config.yaml
n_kv_head: 4
vocab_size: 582
norm: "layernorm"
init_std_qkv: 0.0143
optimizer: "laprop"
grad_clip: 1.0
warmup_steps: 391
schedule: "wsd"
batch_tokens: 65536
doc_mask: true
Each number is 50 + 10 x the weight over the matrix's rms, rounded and kept within 0 to 99. Layers, rows and columns count from 0.

# down: layer 16 MLP down (transposed), 512x128, rms 0.0346, rows 193-219, columns 0-127
# up: layer 16 MLP up, 512x128, rms 0.0377, rows 194-220, columns 0-127
down193:50 49 50 51 48 52 51 50 51 49 50 49 50 50 51 51 50 50 51 51 50 49 50 49 50 50 49 49 51 50 50 50 50 50 50 50 50 51 50 49 50 50 51 50 50 50 51 50 50 50 51 50 50 51 51 49 50 50 50 50 50 49 50 49 49 50 50 50 50 50 50 50 51 49 50 50 50 51 50 51 51 50 50 49 50 51 50 50 50 49 49 51 50 51 50 50 50 50 50 50 51 50 49 51 50 50 51 51 49 49 49 51 51 50 51 51 50 50 49 50 50 51 49 50 50 50 51 50
up194:51 32 23 37 18 77 55 34 83 76 44 44 44 76 17 45 70 69 42 15 42 79 23 67 76 58 62 38 30 53 64 38 58 46 85 40 64 41 68 54 43 92 26 78 37 00 25 46 00 51 51 55 78 60 72 82 64 35 05 84 97 15 71 47 08 91 19 32 68 41 45 67 32 32 45 48 33 31 28 43 12 72 47 04 52 20 45 59 11 72 20 63 96 50 70 95 39 86 79 73 76 54 71 58 40 40 60 58 48 59 35 48 43 43 00 49 57 48 72 64 72 76 23 40 67 21 78 12
down194:87 99 84 00 68 27 99 57 59 27 66 73 18 40 37 61 46 27 47 63 43 18 28 68 16 55 59 31 39 62 16 49 74 59 40 99 45 06 66 37 26 68 55 99 77 06 05 56 53 80 78 99 08 55 44 69 78 71 68 60 34 21 16 33 54 01 21 55 52 00 28 27 65 48 26 77 72 67 31 91 51 57 99 44 43 71 32 24 56 54 77 00 48 26 28 54 35 49 85 34 50 57 61 23 94 38 61 24 84 64 74 53 68 81 36 04 23 61 45 61 35 39 22 38 70 31 99 49
up195:50 50 50 50 50 49 50 50 50 50 49 51 50 51 50 51 51 49 50 50 50 50 50 50 50 51 50 49 49 50 49 50 50 50 51 50 51 49 50 50 50 50 50 51 50 51 50 51 50 50 49 50 50 50 50 50 50 50 51 49 50 49 49 50 50 50 50 49 49 50 50 51 50 51 51 50 50 51 49 50 50 51 51 50 50 49 50 50 51 49 49 51 50 50 49 50 49 50 50 50 50 50 51 49 50 51 50 51 50 50 50 50 49 50 50 51 51 49 49 51 49 50 51 50 51 50 50 50
down195:51 50 51 51 49 51 50 50 50 50 50 50 50 50 49 51 50 50 50 50 50 50 50 49 51 50 50 50 51 50 50 49 49 51 49 50 50 51 51 49 51 50 50 50 50 50 51 50 50 50 50 50 50 50 50 51 51 50 51 50 51 51 50 49 50 50 50 51 50 50 50 50 50 49 50 50 50 50 51 51 51 50 50 51 49 50 52 50 49 50 51 50 49 50 51 50 50 50 50 50 51 49 50 51 50 51 50 50 51 51 50 51 50 50 49 50 50 50 50 50 50 50 48 50 51 50 49 51
up196:71 56 42 16 81 13 00 65 57 35 47 38 35 59 47 76 34 83 17 31 52 46 01 66 42 16 89 28 56 35 35 38 39 47 95 37 40 33 40 35 84 99 30 33 48 64 42 39 64 87 38 48 26 44 67 82 86 00 72 27 26 93 56 48 34 55 47 29 77 60 35 12 63 08 99 48 45 02 65 39 05 68 67 03 10 85 39 62 46 99 94 14 58 84 50 49 58 74 41 93 38 38 99 88 20 42 52 47 72 11 17 52 44 48 55 78 39 36 99 47 47 51 74 58 46 68 43 32
down196:88 33 21 39 75 51 25 81 86 35 83 58 72 41 46 35 32 61 17 45 92 36 72 15 67 98 60 53 44 82 18 27 15 00 99 70 99 75 27 48 32 66 46 60 52 64 62 57 58 62 54 34 82 50 40 83 55 65 59 31 80 42 88 62 40 96 52 19 50 16 70 30 69 82 08 00 25 73 74 29 55 78 29 18 16 00 15 70 61 14 26 92 62 04 63 13 33 50 34 07 77 37 49 34 61 35 48 00 78 41 99 48 70 51 24 61 38 54 38 34 36 45 81 65 52 87 38 29
up197:50 50 50 50 50 49 50 49 50 51 50 51 50 51 50 50 51 50 50 50 50 49 50 51 51 50 50 50 50 50 49 50 51 50 50 50 51 49 49 50 50 50 49 50 51 50 50 51 50 50 50 50 50 50 50 50 49 50 50 49 50 49 49 50 50 49 49 50 49 50 49 51 50 51 51 50 49 50 49 50 50 50 50 50 50 49 50 51 50 49 50 50 50 51 50 50 49 49 50 50 50 50 50 49 49 51 50 50 50 50 50 50 50 50 50 51 51 49 50 51 49 50 50 50 51 50 49 50
down197:50 49 51 50 50 51 50 50 50 49 50 50 50 50 50 51 50 49 50 50 50 49 49 49 50 50 50 50 50 50 49 49 49 51 49 49 50 50 51 49 50 50 50 50 49 50 51 50 50 51 50 51 49 50 50 51 50 50 51 50 50 51 50 50 50 49 50 51 50 50 50 51 49 50 49 50 49 50 49 50 50 50 50 50 50 50 51 49 49 52 50 51 49 49 50 50 50 50 51 49 50 49 50 50 49 50 50 49 49 50 49 51 50 50 49 50 50 51 49 50 50 51 49 51 51 50 49 50
up198:50 50 50 50 50 50 51 50 50 50 49 52 51 51 50 51 52 50 51 50 51 50 50 49 50 50 50 49 50 49 50 49 50 50 51 50 51 49 50 51 51 49 50 51 50 50 50 50 50 50 49 49 50 50 51 51 50 50 50 49 50 49 50 50 50 50 50 50 51 50 50 51 50 50 51 51 50 50 50 50 50 51 50 50 50 49 50 50 50 50 48 52 50 50 49 50 50 50 50 50 50 50 50 50 50 51 51 49 49 49 50 50 50 50 51 50 50 49 50 51 49 51 50 50 50 50 51 50
down198:50 50 51 50 51 49 49 51 49 50 50 50 50 50 49 50 50 49 49 50 49 50 50 50 50 49 50 50 50 50 49 50 49 50 49 50 50 50 50 49 51 50 49 49 50 49 50 51 50 50 50 51 49 50 49 50 50 49 51 50 49 51 50 50 50 49 50 50 50 50 50 50 49 49 51 49 50 50 50 50 50 49 50 50 50 50 51 50 49 50 52 50 49 50 51 50 50 50 50 49 50 50 50 51 50 51 50 50 51 51 50 50 49 50 49 50 50 50 49 50 50 49 49 50 51 50 49 51
up199:51 49 50 50 49 50 50 48 51 49 50 50 52 51 49 50 51 49 50 50 49 48 49 51 50 51 50 50 50 50 50 50 50 50 50 50 51 50 49 50 50 49 50 51 51 50 50 51 50 51 49 50 50 50 51 51 50 51 51 49 51 49 50 50 49 50 50 51 50 50 50 51 50 50 50 50 50 50 49 51 50 50 50 50 50 49 49 50 50 49 49 50 50 51 50 51 49 50 49 51 50 50 50 51 49 51 50 50 49 50 50 51 50 50 50 50 50 50 49 50 49 50 50 50 51 50 49 50
down199:50 50 50 51 50 50 50 50 50 49 50 49 48 50 49 50 50 50 50 50 51 51 49 50 50 50 49 51 49 50 49 50 50 50 49 49 50 50 50 49 51 50 50 50 50 51 50 50 50 50 50 50 50 49 50 50 51 50 50 50 50 50 50 49 50 50 50 50 50 51 49 50 50 50 50 50 50 50 50 50 50 50 51 51 50 51 51 49 49 51 51 51 49 49 50 49 50 50 51 49 50 50 50 50 49 49 50 50 49 50 50 50 49 49 50 50 50 49 50 51 50 51 50 51 50 50 51 50
up200:51 50 49 50 50 50 50 50 50 50 51 50 50 50 51 50 50 49 50 50 50 50 50 51 50 50 50 50 50 50 50 51 50 50 50 50 50 50 51 50 50 49 50 50 50 51 49 50 50 50 49 51 49 50 50 49 50 51 51 49 49 51 50 51 50 51 50 50 49 50 51 50 50 50 50 50 49 50 49 50 50 50 50 50 50 49 51 50 51 49 50 50 50 50 50 50 50 50 50 50 50 50 51 50 49 50 50 51 50 51 50 51 50 51 50 51 50 50 49 50 50 49 50 50 50 50 49 50
down200:50 49 50 50 49 51 49 51 50 49 50 50 51 50 50 50 50 50 50 50 50 50 49 49 50 50 50 50 50 50 50 50 50 51 50 49 51 50 50 50 51 50 50 50 50 51 50 50 49 50 51 50 50 50 50 50 50 49 50 50 51 50 50 49 50 50 50 50 50 51 49 51 50 49 49 50 50 50 50 50 51 51 50 51 50 51 51 50 50 51 50 51 49 50 50 50 50 51 50 50 50 50 49 50 49 50 50 50 50 50 50 50 50 50 51 50 50 50 50 50 50 51 49 50 50 50 50 50
up201:50 51 50 50 50 50 49 51 50 49 50 50 51 50 50 50 49 49 50 51 49 49 50 50 50 50 49 50 50 50 50 51 50 50 49 50 49 50 49 49 50 50 50 50 50 50 49 50 49 50 50 51 50 50 49 50 50 49 50 49 50 50 50 51 50 50 50 50 50 50 50 50 50 50 49 49 49 50 50 50 49 50 50 50 50 51 50 50 50 51 50 49 50 50 51 50 49 50 51 49 49 49 49 50 50 49 49 50 50 50 50 50 51 50 50 51 49 49 50 50 50 49 50 50 50 51 48 50
down201:50 49 50 50 50 51 50 49 50 50 49 50 49 50 50 50 50 50 50 49 50 50 50 51 50 50 50 50 49 51 50 50 51 49 50 50 50 50 51 50 50 50 50 50 49 50 51 50 51 51 49 50 50 50 50 50 50 50 48 50 51 50 50 50 50 51 50 50 50 50 50 49 50 51 50 50 50 50 50 50 49 50 51 49 50 50 49 50 51 50 50 51 50 50 50 50 50 51 50 50 50 50 50 50 50 50 50 51 50 49 50 50 49 50 50 50 51 49 50 50 51 50 50 50 50 50 50 49
up202:50 50 49 50 49 50 50 50 50 51 50 50 50 50 50 50 50 50 51 50 50 50 50 50 49 50 50 50 50 50 50 50 50 49 50 51 50 50 51 50 50 50 50 50 51 51 50 51 50 51 50 50 50 50 51 50 51 50 50 49 51 50 50 52 50 50 50 51 50 50 50 50 50 50 50 50 50 50 51 51 50 50 50 50 51 51 49 50 50 50 51 50 50 51 51 51 50 50 50 50 50 51 50 51 50 50 51 51 50 50 50 50 51 50 50 51 50 50 50 50 50 50 50 50 50 50 50 50
down202:49 50 49 49 50 50 50 50 50 50 50 50 50 51 48 50 49 50 50 49 49 50 50 50 50 50 50 51 48 50 50 50 49 50 50 50 50 50 50 50 49 50 50 50 49 51 50 50 50 49 49 50 50 50 49 50 50 50 49 50 49 51 50 50 50 50 51 50 50 50 50 50 49 50 51 50 50 49 49 50 50 50 50 51 50 50 50 49 50 50 50 50 49 49 49 49 50 50 50 50 49 50 50 50 49 49 49 50 50 50 50 50 49 50 50 50 50 50 50 50 50 48 51 49 50 50 50 50
up203:50 50 51 50 50 49 50 50 51 51 50 51 50 51 50 50 50 49 51 50 50 50 51 51 51 51 50 50 50 51 50 50 50 50 51 51 51 49 50 50 51 51 50 50 51 50 51 51 50 51 50 50 50 51 52 51 50 50 51 49 50 49 50 52 50 50 50 50 49 50 51 51 50 50 51 51 51 49 50 50 51 50 51 50 50 51 50 51 51 50 51 51 50 51 50 51 50 51 51 51 50 51 51 51 50 51 51 50 50 50 50 51 50 51 50 51 50 50 49 52 50 51 50 51 51 50 50 50
down203:50 50 50 51 50 50 50 50 49 50 50 50 52 51 50 50 51 49 51 50 50 50 50 50 50 50 51 50 50 51 51 50 50 51 49 49 50 50 51 49 51 50 50 50 49 51 50 50 50 50 50 50 49 50 51 50 51 50 50 51 50 51 50 50 50 50 51 50 50 51 50 50 50 50 50 50 50 50 50 50 50 50 51 50 50 50 51 49 49 50 50 51 49 50 51 50 50 50 50 50 50 50 49 50 48 49 50 50 50 50 50 50 49 51 50 50 51 50 50 51 50 50 50 50 50 51 50 50
up204:49 50 50 50 49 49 49 49 50 49 49 50 49 49 50 50 50 50 50 50 50 50 50 50 50 50 49 49 50 50 50 49 50 50 50 50 50 51 49 50 49 50 50 49 49 49 50 49 50 50 49 49 50 50 50 50 50 49 49 49 49 50 50 50 50 49 49 50 50 50 50 50 50 49 49 50 50 49 51 50 50 50 50 49 50 50 49 50 49 50 49 50 50 50 50 49 50 50 50 50 51 50 49 50 50 50 50 49 50 51 49 50 50 50 49 50 48 48 50 49 50 49 50 50 50 49 49 49
down204:50 50 50 50 50 49 51 49 50 50 51 50 51 50 50 50 50 48 50 50 50 50 50 50 50 50 50 50 50 49 51 50 50 50 50 50 49 49 51 50 50 50 50 50 50 50 50 49 50 51 50 50 49 49 50 49 49 50 50 49 50 50 51 49 49 50 49 50 50 50 50 50 49 50 50 49 49 50 50 49 49 49 50 49 50 49 50 50 50 49 49 50 49 50 50 50 50 50 50 49 50 49 50 50 50 49 49 50 50 49 50 49 49 49 50 50 50 50 49 50 50 50 50 50 49 51 50 50
up205:24 27 53 52 18 90 23 28 39 99 58 61 27 85 45 30 65 12 01 45 47 79 60 69 60 00 86 53 14 71 39 66 45 83 76 66 61 81 50 62 59 60 22 82 46 35 77 74 18 48 20 23 45 35 43 87 45 20 65 05 79 29 57 48 71 61 28 37 37 43 76 74 52 76 85 44 31 60 37 99 00 00 48 15 99 54 66 27 14 63 68 87 70 99 72 25 62 00 30 91 33 65 98 41 33 93 75 53 12 88 36 38 00 65 51 16 42 72 15 91 40 44 86 65 17 48 78 20
down205:55 38 85 55 22 41 24 28 00 39 75 51 16 27 00 69 49 29 12 84 81 85 00 07 80 68 54 66 19 99 96 09 66 62 19 54 46 00 37 76 65 33 04 93 81 02 44 61 38 71 00 00 59 56 71 73 40 27 56 44 42 59 47 80 55 27 63 53 58 26 80 99 18 54 73 59 97 27 35 14 36 96 50 57 16 70 38 82 63 76 63 78 90 99 32 73 56 49 31 73 05 59 27 73 99 44 69 78 32 90 00 47 10 93 40 99 68 54 42 17 73 65 20 00 76 32 50 49
up206:05 78 71 54 00 53 41 27 21 61 37 62 39 55 20 86 50 46 36 31 49 54 63 16 97 47 18 63 61 43 35 49 17 60 70 67 62 20 46 52 38 58 56 28 68 81 71 57 23 69 58 30 24 39 15 62 25 26 93 23 59 55 19 50 07 82 85 33 58 16 51 86 71 19 74 43 57 51 88 32 51 64 77 59 49 53 40 61 35 65 49 40 48 66 99 36 50 73 39 62 82 38 83 57 56 52 73 47 32 74 23 26 49 77 05 53 31 34 41 74 88 62 13 99 65 54 70 47
down206:76 61 15 70 20 12 49 70 86 25 04 79 34 89 58 99 26 35 58 43 61 55 35 45 62 38 65 76 65 33 67 87 19 71 27 43 75 54 74 54 77 53 61 32 91 51 36 55 82 69 04 84 45 04 19 26 19 43 74 22 48 16 11 63 70 26 42 27 39 37 41 35 45 22 58 05 38 63 13 39 62 15 61 66 51 56 60 67 47 56 46 43 84 58 57 76 43 44 28 16 30 41 57 51 99 46 83 74 52 43 29 15 34 77 00 43 79 98 58 99 40 58 66 59 51 37 75 50
up207:50 50 50 49 51 49 50 50 51 50 50 51 48 51 50 51 51 50 49 50 50 50 50 49 49 50 49 49 49 49 49 50 49 51 51 49 50 49 50 51 50 49 50 50 50 50 49 50 51 50 49 50 50 50 50 50 49 49 50 50 49 50 49 50 51 50 50 50 50 49 49 51 50 50 50 51 50 50 49 50 49 51 51 50 50 48 50 50 50 50 49 51 50 49 49 50 49 49 51 50 50 50 50 49 50 50 50 50 50 49 51 50 49 51 50 50 50 50 50 51 49 51 50 49 50 49 50 49
down207:51 50 51 50 49 50 50 50 49 50 49 50 51 50 50 50 50 49 50 50 49 50 50 49 51 50 49 50 50 49 50 50 50 50 50 50 50 51 50 49 51 50 49 49 50 50 50 50 50 50 51 49 49 50 50 50 49 49 50 50 50 50 50 50 50 49 50 50 50 49 50 50 50 49 50 49 50 50 51 50 51 49 49 50 49 50 51 50 49 49 51 50 50 51 51 50 49 50 50 49 51 49 50 50 50 51 50 50 50 51 50 51 50 50 50 50 50 50 50 50 49 49 48 50 51 50 49 51
up208:50 50 50 51 50 50 50 51 49 51 50 50 49 50 50 49 50 51 50 51 51 50 50 50 50 50 50 50 50 50 50 51 51 50 49 49 49 49 50 50 50 49 50 50 49 50 49 49 49 49 50 50 49 50 48 49 49 50 50 50 49 51 49 49 50 49 50 50 50 49 49 49 50 50 50 50 49 50 50 49 49 50 50 50 50 49 50 50 50 50 50 50 50 49 49 50 50 50 50 50 50 50 49 49 50 49 49 50 51 49 50 50 50 50 50 50 51 50 49 50 50 49 50 50 49 50 50 50
down208:50 49 50 50 50 50 50 50 50 50 50 50 50 50 50 51 50 50 50 51 49 50 50 50 50 50 49 50 50 50 50 50 50 49 50 51 50 50 50 50 49 50 49 48 50 49 52 50 50 49 50 51 50 51 50 50 49 50 50 50 50 50 49 50 50 50 50 50 50 50 50 51 50 50 50 50 50 50 50 50 50 50 49 50 51 50 49 51 51 50 49 49 50 50 50 51 50 50 49 50 50 50 49 51 51 52 50 50 49 50 50 50 51 50 50 51 50 50 49 50 50 50 49 49 50 49 50 50
up209:50 50 49 50 50 50 50 50 50 49 50 49 51 50 50 50 50 49 50 49 49 50 50 50 50 50 50 49 49 50 49 51 49 49 50 51 50 50 50 50 49 49 50 50 50 50 49 50 51 50 50 50 50 50 51 49 50 50 50 50 49 49 50 50 50 50 50 49 49 49 50 50 50 50 50 50 50 50 49 51 51 50 50 50 50 51 50 50 51 50 50 50 51 49 50 51 50 50 50 50 49 50 50 50 50 50 50 51 49 50 50 51 49 50 49 51 50 50 49 50 50 49 51 50 50 51 50 51
down209:50 49 50 50 49 50 50 49 49 49 50 49 50 50 50 50 50 50 50 49 50 50 50 50 51 50 50 50 50 50 50 50 50 51 49 49 50 51 50 49 51 50 51 50 51 50 50 50 50 49 50 50 51 50 50 50 50 50 51 50 51 49 50 49 50 50 50 50 50 50 51 50 50 49 50 50 51 50 51 50 50 51 50 50 49 50 51 49 50 50 49 50 50 49 50 49 50 50 49 51 50 50 49 50 50 49 50 50 50 50 50 50 50 50 51 49 50 50 50 50 50 50 49 49 49 50 50 49
up210:50 50 50 50 50 49 51 50 50 50 50 51 50 51 50 51 51 49 50 50 49 51 51 51 50 51 50 49 49 50 50 50 49 50 51 50 50 50 50 50 50 50 50 50 50 51 50 51 50 51 49 50 51 50 51 50 50 50 51 49 49 49 49 50 50 50 50 50 50 50 49 51 50 51 50 50 51 50 48 50 50 51 51 51 50 49 51 50 50 49 50 51 50 50 49 50 50 50 50 51 50 50 51 50 49 51 50 51 50 50 51 50 49 49 50 51 51 51 50 51 49 50 50 50 51 50 50 50
down210:50 50 51 50 49 51 49 50 49 50 51 50 50 50 49 50 51 49 50 51 50 50 50 49 51 50 51 50 50 50 50 50 50 51 49 49 50 50 51 49 51 50 50 50 50 50 50 50 50 50 51 50 49 50 50 51 50 50 51 50 51 50 51 50 51 50 50 51 51 50 50 50 50 48 49 50 50 50 51 51 51 50 50 50 49 50 52 50 49 50 51 50 49 50 51 50 50 50 50 50 51 49 50 50 50 51 50 49 50 51 50 50 51 50 50 50 50 50 50 50 50 51 49 50 51 51 50 51
up211:51 51 49 51 50 50 50 51 49 49 50 50 52 50 50 49 50 50 50 50 50 49 50 50 50 50 49 50 51 50 50 51 50 50 50 50 49 50 50 50 50 49 50 51 50 50 50 50 49 49 50 52 49 50 49 49 49 50 51 50 50 51 50 50 50 50 50 49 49 50 50 50 50 50 50 50 49 50 51 51 49 50 50 50 50 50 51 50 51 50 50 49 50 49 51 49 49 49 50 50 49 49 50 49 49 50 50 50 50 50 50 51 50 50 50 50 50 50 50 50 50 50 50 50 50 51 50 51
down211:50 49 50 50 50 51 49 50 50 49 50 49 49 50 50 51 50 51 51 50 49 50 49 50 50 49 49 49 51 51 49 49 49 50 50 49 50 50 49 49 50 49 51 50 50 50 51 51 50 50 50 50 50 50 50 50 50 50 50 50 50 49 49 49 49 50 50 50 50 50 50 50 50 50 50 50 50 49 49 50 50 50 50 50 50 50 49 50 51 51 49 51 50 49 50 50 50 50 50 50 50 49 49 51 50 50 50 51 49 49 50 51 51 50 50 50 51 49 49 50 50 51 49 50 50 49 50 49
up212:50 49 50 49 50 50 50 49 50 49 50 49 50 50 49 50 50 49 50 49 49 50 48 50 50 50 50 50 49 50 50 50 50 50 50 50 49 50 49 50 50 49 49 50 50 50 50 50 49 50 49 49 50 49 50 51 50 50 50 49 51 50 50 49 49 51 50 50 50 51 50 50 49 49 50 49 50 51 49 50 50 50 50 50 50 49 50 49 51 49 48 50 49 50 50 50 50 50 49 50 50 49 50 49 50 50 49 50 49 49 49 50 50 50 50 50 50 50 49 49 50 50 49 50 50 50 51 51
down212:49 50 50 50 50 49 49 50 49 51 49 50 49 50 50 49 50 50 50 50 50 50 50 50 49 50 50 51 50 50 49 50 50 51 50 49 50 50 51 50 50 50 49 50 50 49 49 50 49 49 50 51 50 49 50 50 51 49 51 50 51 48 50 49 50 50 49 50 50 51 49 50 50 50 50 50 50 51 50 50 51 50 50 51 49 50 51 50 49 50 50 50 49 50 49 49 50 50 50 50 49 50 50 50 50 50 50 50 50 51 50 50 49 50 50 50 49 50 50 50 50 51 50 51 50 50 50 50
up213:49 50 49 49 50 50 50 49 49 49 50 49 51 49 49 50 49 49 50 49 48 50 49 49 49 50 50 49 49 49 50 49 49 49 50 50 50 51 49 49 49 50 50 50 50 50 49 50 50 50 50 49 51 50 51 50 51 49 49 50 50 49 50 50 49 50 50 49 50 50 50 50 50 49 49 49 51 50 48 50 50 50 50 50 51 51 50 49 50 50 50 49 50 49 50 49 51 50 50 50 50 50 50 50 50 50 50 50 49 51 50 49 50 48 49 50 50 50 50 49 50 50 49 49 50 50 50 49
down213:50 51 49 50 50 49 50 50 50 51 50 50 50 51 50 49 51 50 50 49 51 50 51 50 50 50 51 49 51 50 51 50 50 51 50 50 50 50 50 50 50 50 50 51 50 50 48 51 50 50 50 49 49 50 50 50 50 50 50 50 51 50 51 50 51 50 50 50 50 51 51 49 50 50 50 50 50 50 50 50 51 51 50 50 50 50 50 49 49 49 50 49 50 50 50 49 51 50 50 51 50 50 50 50 51 49 50 50 51 50 50 50 50 50 50 49 50 50 51 49 50 50 51 49 50 51 50 50
up214:51 50 50 50 49 50 50 49 50 49 50 50 53 51 49 50 51 50 50 50 49 49 50 50 50 51 49 50 51 51 50 50 50 50 50 49 49 50 50 49 50 49 50 50 51 49 50 49 50 50 50 51 50 50 49 50 50 51 51 49 50 50 50 50 49 50 50 50 50 50 50 50 49 50 50 49 49 49 50 51 50 50 50 50 50 49 51 50 51 50 48 49 50 50 51 50 49 50 49 50 50 49 50 50 49 51 50 50 50 51 51 51 51 50 51 51 50 50 50 49 50 50 50 51 50 50 48 51
down214:49 49 50 50 50 50 50 51 50 50 50 50 47 50 50 50 50 50 50 50 50 51 49 50 50 50 50 50 50 51 49 50 50 50 48 50 51 49 50 50 51 50 50 50 50 51 51 51 50 51 49 51 50 50 51 51 50 49 50 50 51 50 50 49 50 51 50 50 50 52 50 50 50 50 49 51 50 50 49 50 51 50 50 50 50 50 50 50 50 51 50 52 50 50 50 50 51 50 51 50 50 50 50 51 49 50 50 50 49 49 50 51 50 49 50 50 51 49 49 51 50 52 50 51 50 49 51 50
up215:50 50 50 49 50 50 50 49 49 50 49 50 51 50 49 50 50 50 50 50 50 49 48 50 50 50 50 50 50 49 50 50 50 51 50 50 50 50 49 50 50 50 49 50 50 49 51 50 50 49 50 49 50 49 50 50 50 50 50 50 51 49 50 50 49 51 50 51 49 50 50 50 49 49 50 49 50 50 50 50 49 50 50 50 50 50 50 49 50 50 48 50 50 50 50 50 49 51 50 50 50 50 49 50 50 50 50 50 49 49 49 49 50 51 50 50 49 49 49 49 49 51 49 50 50 49 50 50
down215:50 51 50 50 50 49 50 51 50 51 50 49 48 50 50 50 49 51 49 49 50 50 50 50 50 49 50 51 50 50 49 50 50 49 49 50 50 50 49 50 50 50 50 50 50 50 50 50 49 49 50 50 50 49 50 49 50 50 50 50 50 50 50 50 50 50 50 50 49 51 49 49 50 51 50 50 50 50 50 50 50 49 51 51 51 50 50 50 49 50 51 50 50 49 49 50 50 50 50 50 50 51 50 50 49 50 50 51 50 50 50 50 49 50 49 50 50 49 49 50 51 50 51 51 49 49 50 50
up216:50 50 49 50 51 50 50 50 50 50 50 50 50 50 51 50 50 49 49 51 50 50 51 50 49 50 49 50 50 50 49 51 51 49 50 50 49 50 51 50 50 50 50 51 50 50 49 50 51 50 50 51 50 51 49 49 49 50 50 49 49 50 50 50 50 49 50 49 49 49 49 50 50 50 50 50 50 50 50 50 50 50 50 51 50 49 50 51 50 49 51 49 50 49 49 50 50 49 50 51 50 49 50 49 50 50 49 51 51 50 50 51 49 48 50 50 51 51 50 50 49 49 51 50 50 50 50 50
down216:50 49 50 51 50 51 50 50 51 49 50 50 51 49 50 51 51 50 50 51 50 50 50 50 50 50 50 49 50 50 51 50 50 51 51 50 50 51 51 49 50 50 51 50 51 50 51 50 50 50 51 50 50 51 50 50 50 50 50 50 50 50 50 50 50 50 50 51 50 50 50 51 51 49 49 51 51 51 50 51 51 50 50 50 50 50 51 51 50 50 50 50 50 51 50 50 49 50 50 50 51 50 50 50 51 51 50 49 49 50 49 50 52 50 51 51 50 50 51 49 50 51 50 50 50 50 51 50
up217:99 22 33 00 54 73 40 17 79 79 45 46 39 22 69 51 50 89 66 81 20 88 54 40 67 54 73 64 43 40 66 38 40 37 47 21 62 27 62 64 70 41 39 64 45 99 93 47 36 50 23 55 24 83 84 31 68 60 45 19 26 51 00 34 76 36 74 41 71 51 99 09 42 41 43 41 66 68 46 39 53 29 56 21 40 92 54 57 67 39 42 37 55 31 61 42 36 75 99 57 20 60 34 76 01 35 21 26 74 89 24 42 53 45 67 24 29 21 43 43 60 72 24 61 68 39 63 99
down217:26 42 32 32 36 24 79 75 47 10 59 40 69 76 67 62 52 83 78 63 53 09 65 44 28 61 53 85 60 67 22 63 60 54 73 39 77 48 64 48 27 23 29 45 65 21 37 43 84 53 43 62 77 25 22 51 10 99 58 81 77 83 54 52 34 86 12 02 21 32 13 84 99 61 51 80 54 30 57 73 43 75 28 70 83 63 20 11 41 12 00 65 45 23 58 26 53 79 19 39 89 34 84 35 88 41 74 56 37 37 34 25 99 56 75 58 31 32 74 41 27 77 73 26 45 38 37 33
up218:50 50 50 50 51 49 50 49 50 49 50 50 51 50 50 51 50 49 51 50 49 50 49 50 50 50 50 50 49 49 49 50 50 51 50 50 50 50 49 50 49 50 50 51 50 50 50 50 50 50 50 50 50 49 50 51 50 50 50 49 51 50 50 50 50 50 50 50 50 50 51 51 50 51 50 50 51 51 49 50 50 50 50 50 50 50 49 50 51 50 51 50 50 50 50 50 49 50 51 50 50 50 50 50 51 50 50 51 50 50 50 50 49 51 50 50 50 50 50 49 50 50 50 50 50 50 49 50
down218:50 49 50 50 50 50 50 50 50 51 50 50 49 50 49 50 50 50 50 48 51 50 51 50 50 50 50 51 50 50 49 50 50 51 50 50 50 50 50 49 51 50 50 50 50 50 50 50 50 50 50 50 50 49 50 50 51 50 50 50 50 49 51 49 50 51 50 50 50 51 49 50 50 50 49 50 50 51 51 50 50 49 50 51 50 50 51 50 49 50 50 51 50 50 50 49 49 50 50 51 50 50 50 50 51 50 50 50 50 50 49 50 50 51 50 50 50 50 50 50 50 50 49 51 50 50 51 50
up219:50 50 50 50 50 51 50 51 50 51 50 50 49 50 51 50 50 51 50 50 51 51 51 49 50 50 50 50 50 50 50 50 50 50 50 50 50 50 51 51 50 50 50 50 50 51 50 50 50 51 50 50 50 50 50 50 50 51 49 51 50 50 50 49 51 49 50 49 51 50 50 50 50 50 51 50 51 50 50 49 50 50 50 50 50 50 51 49 50 50 50 51 50 50 49 50 51 50 50 50 50 51 50 50 50 50 50 49 51 51 50 50 50 49 50 50 50 50 50 51 51 50 50 50 50 50 51 50
down219:50 50 50 50 50 49 50 50 50 50 50 50 53 50 50 50 50 50 50 51 50 50 50 50 50 50 50 49 50 50 50 50 50 50 51 51 50 51 50 50 49 50 50 49 51 49 50 50 49 50 51 50 50 51 50 51 49 50 50 50 49 49 49 50 50 50 49 50 50 49 51 50 49 50 50 50 50 50 50 50 51 50 49 50 49 50 50 50 50 50 50 48 51 51 50 51 50 50 49 50 50 50 50 50 51 50 50 49 51 51 50 50 50 50 50 50 49 51 50 49 50 50 50 49 51 51 49 50
up220:50 51 49 51 50 50 49 49 50 50 50 50 52 51 49 50 51 49 51 50 50 49 50 50 50 51 50 50 50 51 50 50 50 50 50 50 50 50 50 50 50 50 50 50 51 51 51 50 50 50 49 51 50 50 50 50 50 50 51 49 50 49 50 51 50 50 49 49 49 50 50 50 49 50 50 50 50 51 50 51 51 50 50 50 50 50 51 50 51 49 50 50 50 50 51 50 49 50 50 50 50 50 51 50 49 51 50 51 50 50 50 51 50 51 50 51 50 50 50 50 50 50 50 50 50 50 49 51